Each number is 128 + 32 x the weight over the matrix's rms, rounded and kept within 0 to 255. Layers, rows and columns count from 0. Numbers have three digits each.

# layer 4 MLP down, 96x384, rms 0.129, rows 0-95, columns 64-127
099157131138117124173123078093186089115158153161155176119150178115086084112133183210101119127124096147131104119165083132200129140132071112126169157104106128169162154084075186181120119171104155
078121151113136130143079131167157090137085144149148181172136162136127122145160149216130129083116107129111125178103146139140202112080100074122127113155113103104192180175185089108173129152143115
165093168098151134153113147193138146170112125181129117073122139127141125116077119072127143119142124123145138142091095121140160155125136160156139111108129144126105102117162157110146127121098136
163085146085151106084130109146095143102139144088086084156130100138134184097102153084138199081146181079142166105134116105136121154120117121108126123133172124116092175147144143137110113089130114
187109131119121191093133122130122100145137124146139182110140103130139144124108097164129169125148121108067198108134161109162108225107163163159135129114146156063139106130123087136131125119143158
203076149089173159188111124154119197140140140155081107094208102115119174114069081149209153111141235091145141143135114054123134174138085149143181148132104126141105128099122097115196126133103109
110157148138161170058153138154091133137122141155130160159165205131092153188231128181166115135136117070126052120092188207166138137090113155107148118099135102130093156137173164131101128228112115
129154100142127094131108128172198101125091134130081133183138127120155107176062110144114094107123130099098153125137074076131121117026175135154092126141124170120068160125132196144134153099184103
109088113176092129107113175144121152115132085115093195169131112125188180136180173143146157090100116100129147128133159087146132152130111089127153062206164082201183124150099117151110137111133157
127082182148127046138130152152150180152137124113125180116147125146168105139130119166131096177125110084119104130083119091116165106132147156151158112140151133143091041157146162080070116192093093
136158119121122093166182162142130099107139186127144097124129156105133138156178219091126184130116119069105105094133118122121125084154088074141170137138160124120189170117213183140104132108102136
123172139158179140088195133117121189120092127106155098137119145123135153137129120118122064184127108148099106156166134073167162140067167095155106084172101136104121193125174185093145072135111148
102132151095102139126126111091071139162132139138118103172117098139094161175114103064097104111073188092080083148096101094110158140133174136131108148099158141116143094084107116139098123139119071
196155191099151143138143154103166182139148113081124117127133123120097132158097211124145125125120093127132113135152138102124128123130148120161167138134148166122076156129131097199177115170112117
124159106194193063172164071138100111126150132085219111095079103125076108150089126180090099200114039158142075125166190093137146103172144065087141125147138107123138117170184178108056119109135084
157126106089122114185125167097108099142121158083113181147139123112092133152134105128141202112136142094145084133125098109192123070101086077113065153052132105136121116162143153094107070147152105
159123147129181112165149083069154093117086204089147081156160129142081188095108091138115139117115150123160132123178180116093134143106164171156087142142146199147098152191155141101125105113178150
131105092147208119135111134149149152126109166089103137113109140125108132141124134128131156103115154111151090152144123140177145102178090085106163133123120171170096090158195185179074132176138137
134095171107153070153131072081160117129095177106043165191134115119145123154113135174162056211130122122112097124122111161083095066144118111101131119135167124174141141074105155129071130152128101
134140103130074172098164092165079168147124183172109200147141119148178120155105141139059083123150162161124138113105133140101193080135129115125144118158128119118201067121138098131180110125145131
186170124144167116169121106159132059149109146107111129136181073119153146163115079157136168123104178131157117145079154138157089125117158116085107166086143208144147144073091157142119187142117127
148093073118172202149158151085146130152166146140123117128144136133097158158152179170157147153157133112174125063137145128138172143116174167171178148130132170087133160078133090184137157094161192
110154119139141118146098129125172091134135125089150114111155130117127098137115137212144079191132162143104146162079135120083124159124145138138157138100136133091116122075148134086174123186143092
082147096112086149081095139124167122148144091140116189144135151139159102111096158120066166094134065111143119149119168158122140120182108135150117041133133061144171079101097073119102178135128140
112102111093127086092181079130083137079120058065150111134104137123060145183151162081137108118178117161147071103161155096106125139140112095048081091124105113134146193109088099169063088154143159
132163138122114194008054142104109134153236143178160119169117166122070125137148161124110194105175099111091101122082193157117184130093174142111152091195129115148093064174096138112081129101154146
090177147135138150124131099161188148064127183105121178113140140129140158162124112160149103122134128135088138101156124142111133141141118089145165108116140115151042140114102128110116165089098049
127072154183124142093122099130091085091134145115180167116103138123116136119141232114117093125126140126198156132151099118150126147161116098156048110122106107168119092206150171176116147039126092
099143118184154124191154139132106110131131159087152069051141110132173159149128107119122144176106166184173154088141107141171134113122111084175121139083077165051102119116104110120105120108127089
101133142127121150169132127091127097126130091132167042028091099124140148163064075075130161136156132166133150086113095125068182072147148127202169156153135106131147115101100115170150158105151080
077101077145128154128090096064109150122136143133106101143120105137113167155163102138149139162124100208174153133164077206078129066113140082129137148119131175118135143122141173082183149161114129
138058128045132060155089078167069119134061101133154139133168129127120102131136074138151118144129112150100090162140137151080112121177085109077209131091137069117136133085083133108100117180120194
106119140151121162090103137125098098135103118158178120123121109134115168105181171132109184087163123094116163149129132124097174098098130148132119138153105136153121177163128093102128043164137129
171095110098134106129213120119115172176167136108119075071136115131131084093104083122096154189096130213127147122133069113122139112106128116123153142103126094110198070111164161166177106103121104
151055128131154149133114120170114138122071127074059142110102151116177121112134087135130077168135116098110172092124153089111137144168099069074122149099141088104131066103123086108124135052128103
139108098131117119141103124117188095146138102129176217103164132126121111128136126147118150114137090124115137118122085144126160172123195105131168140138171167101115124124143139089070150100113199
121117126080132112152161097134110154120111121106151123189113141116156060152088086137099078124148197160113125091154141119136135144082099157191140177098131087133146095143122156174117152135100158
153121141169080111086081165140118134136081041153159098114109133136154108129122106131128120168126141187124176118067106078076102210126138092128166222133155146148195162102070110160101159098098113
131106080140155126079157150114141119071141178141141131122115125128092117142042119126144172150156083110131130076137137152131123118157120102107110084192170128094173122130102140129147127133134151
109115163073137105108089106132094128121143149123153112140077124131144135144185211058154066124146105088182121124115172138135130164118115088137120146151126111087120141209103115167119114115111186
123109093100119117167069109114187139140110124175126111168142074119165132120103129120115148147150109134103142085090095119147165138104146147105104152116091142128122123069098124120135119117175133
189183143089155150098065138145157118082138153086137041085135092141088106128075132124157096131133084103139106087094129158150154038096102134151159131116122119121155147136129142173100094075114091
133121093105132162179106165125142119122162110142061195105090112126184130116134078118106167132085136160131205106056182165142102130141134133144099128130073073136090112094097111191139112138111118
172167126138139153068153157144072115072136138134162122084102097128110136108085122035167167108166117179132157086148100091123101130141110100081127150165116082173111100170082112180115147116096092
104092089129091131210163136098057152131157181140141132178172125110160136149110097121083127135139137156148118121109229112136151101142151152151112143105146103141144177099105116160150113107152131
132131062102203151196160151134082127136141180129124161155192131132120148147196153117127158109144124111115086181172138188125117119135154089143173143162208183141122157161140152179178119089156055
167067090174127134181158166095067178119127118161110097163123079122106124126138146084154183131142195188119132128179161155139123120185108054128131118130190162141158134111133090200065087132140104
144096192117180150108211121108092112118086145108122186165175149130187183094096144150128131129120170103162125132131172120101109104170139171125122142130152150090114114130122147191098171118108098
156126099102158115140112122147171093104145144146133180138111100132134102155061069118108106112122081133137158090157111122109118142132150094136156179121162092175148028101090162159092178096140078
089091148100137095167075155158117131157152128201133169165139098110124128095183192112159176088129113150139165133161113178103133107146081180176152146135112087105151181104123125160144168151140186
096124120090092109103144129072090124115177157140148094143125121128130093121199129071138126161158092123118077089148143195125126144071109149139143095110138099125118103119114110152184089170133137
155178042154128166107136188106133133120142129101123115110130155118105115096167089116095119159152119114182127094183168107130188072176095110149155122142102137155083111110112096151109093134084096
080154188104124157120140106092095145125152107125099149131073100123116134125107143136132138109125126130141127120119205168092110088094091156206150173130130117125134142137052094134175130180137127
135122135111131112165123111099194119125120114074079153090126118128125049167145105167158098115112147096108108141132140066135135094106139128104128157079146133115097109113083217052112088082110102
124121168097112086145139122156137151137137083102179116135093108132088138182049128195156177157153153133109115134136071184137117111089120094107202103084127128137077072116144135157054083099137101
132136110107138166178110113136094134090136070099117135132079079106118089113112118181169116151107117117101119067096111159102112133138102208145130112078103113093141081157120087176140110105116152
124052143088140105171143103087138091130134147145123129126109094126155134159023159123073178113155168114146113164150096162132091113106165144111161119142121183155173095152096115146124168137097160
160070153123144164103176115138176112136148156077168106138106083132105157167129124159149114101140093151094108106134094183156129134135073162049075114125147134110223155143183186142154140108167124
135099210152192105211105125105166076112128168118062067156153147143134131160090138135118144184087159151164112127155150131123070068106114109113159106171137147120114154110089176157091175175092110
132086128128155074153157137116085192141114145105172113083047130125079099142150155155136128105120109157122149049184130115111142101169152151128132173122181128078097118181135149149108168125144089
127159210057063106089074106113190133108104050094184119104116113118200124148111135089090095138128114114116131156063111117177122139109100110132143138095104163177150025111098134133144108155129088
130068157162138111071081045133065133098123111183136097124146135155119159126177132102149148093124132110121133173198122105145128103141153144110154163143173069128148121185176108088147083141152134
122158100092186132087116157106100106100195140094132109118103107122144099143107119100146128112150073120147103118139157137122180046171140132113164127132132124131141190121125135150129182094093159
134082115196142082114125116120123088078108126099143151188097105124129087176122137114149104142118132162129092158148108089095110141140114123069138080056110205106162186139144071198102139151105093
141125165110187141179108147167110123143170156091167076165148119146149154142099122116069165173086125114124054108034150176221147149094102067133105176143067193125163100133113139125129180105121118
136088110134127089113102148149163156184157136180072163145158104114143107124079123157144090124105130156156150167118149090112126105167108102079098120141158176085174022152112139151197116135095160
116165157169182068192113152103131159099123155174064108117105114109127132141135178180139108103127142080162103097149095101138126153141107105104129108169094056158083037148137162146137124166113137
129064150129130123106141105110152149152138110135091088139112128146135121064141138100147064163120190141102107128160101075125119150118130083080120158122133101113130102117178145151107140111143141
131125102153084108139176131163118156108149094099161095148111163128141122204141128126172122140153155141089096167145164189128159125079147129117193089119095125119128129161158142104038113124155141
141111070198101198132120161196135128141139111121101073126155135111098159086168187173163128135124137153126153131105175146161119135185087117048093181140170120127131137165157045177106087075152117
106157154143117118093111098144118136131037141142111163140092103126167113109098140175140146131108132117125150123108134166120131155135080126171159164121134100137114191106116098090164147117106161
090123127084112157135108131104199102116154172105069120107129170100082097155135131116106118125140095144127148191166181178154131129141131175112134127109113115151091123030100091144170102122058174
140135098155148100109134134179125106169173134148200125071127198130111137129128114130165132138128148100121132152123139158122105052139112126116125134181148133078093083232087101098040119149145150
132133063145068171099158139125116117152118064169157070085146066130081132125072147050114142087125098116137108178145108143102106087131128067053073131085181162104137084104138096085105119138147217
119075128136117091133162156145127102117064107122114114145150144131139123128104115098169165126110142103119115097144109114116098128139125127073137076156114060111060070159123144160111146147139153
198127135135131168140108128104109146161090132164050141131143101139142157180054085113137182109114224103162136126079104095131117191109141134061137150093119176172098135148101112069228122123106137
117086079104126127129143158170166140097167172091096069144146155119200150103153148132124131159101101110127158144094143035074097107168151164149160119115124164106120140103127128155141150127091158
117147104138119062123153025151162181117095142178184168129125102128161098142083123111143107116124161155100142176168176114178156092104148116141149131073102131165160097153114149127086115135114131
131170116116095151150143145108132135140123165141141107085181121128112150118133085144103111117100136158132160110086127168147164122105138171109163095121092101156112156131118096154205092128113152
098169146112140123114104123143135164095127121117099102133119164129119167123177152121132073157112152111116145113171160115159096115123110059079093107115132153137068171134132188129132154153166151
140115132110071211103135075159110149096103127180163095075112153125106160100110113098072130095111123138114200118109123181145117079162132079083139131144067154168104126119108104188196163137107104
101103137117144086136155116216096130119116140151166160129173084121143141084156133100148149173156140169161149165166149106082156192163166145076138090117154129126165094133154121143106132140131135
153145095179141135131076126157172126130170098128128080161135138125091101091100059175127144139089135182106153134099131153086094197157139115123138115082116131165119127133097162046119120170135127
101173142162119142087119132093113132139088102130140129110098140132135120122154155135156140114166122116109125142115166133174129149072123134210119078116122095074047174141145141087113130136133146
084140159120128081104097059177136140100149110105107070126104141129102124162194164150128142090091131112133078169164126054119136133161126085119091135113106080132125104090102112166114103067122182
097073155146089154163151134143169164079076126083116100100082197109208087154153172130072177178104152140148133152109076167093129125090114178210185117072159127125101166147085194129180091134107153
139076131110134131175155106113140086113225151160150097127159080124138119065128104142139129101122178089152190154164113135094144079121095106145157111084099074126204134175126109096145117124140103
099092116106130147123123127147126143230093158133107115130179149122137118117107090141122117146161126116136138193164163149146213111106122116122167184138088095108120133086177177187151180134142163
146158226146106115058156111130125128125168108187174176135108164123123079075188109067106135179127142178162134162134212118135116172144124140140071138165107082090145141162218150137100113123119158
143141116182170177167168132109142139136096132113154062078124123127153131111088110096104120134106124120110135151103131199142103081130168065132162117137135088113124095136091115144112154112124108
112138143127139147108161101153151117103171163129082109124093121139102117093121083078152127100160157195102166064132157142148115142130140133150113096126082121101090180164103174166170064143175120
128138124164143123184131166176131107130114147107122164144071116130139083108120145158112160114119175098095148136114127159124144111118071116124119134132138059116121136148085087171105163117145092
162110095179104127190165187149114121096145101148092122160126093126035109137165081134117172108133138183121157117162147098080121150150099089156066043135184121135156121117148120113108082124140165
175181139161136099050170112113094170130179168150101125148134082126124145080159096120144182149139086147104100124202143162178174159160105131164172132139144121088182173140143120168148165105150081
123138103074044097138142169114128126143178121163120145088146120143110108106134120144064116217135136142166123173115151146113114181166138103110120133141126154161150120074084106085127153094097085
108125132152161110108113195175134106119110159064128134128170086123208166216063110144099089176111125141179146110115118122139137092170102128120120156192158148134173106124114132135149100166126069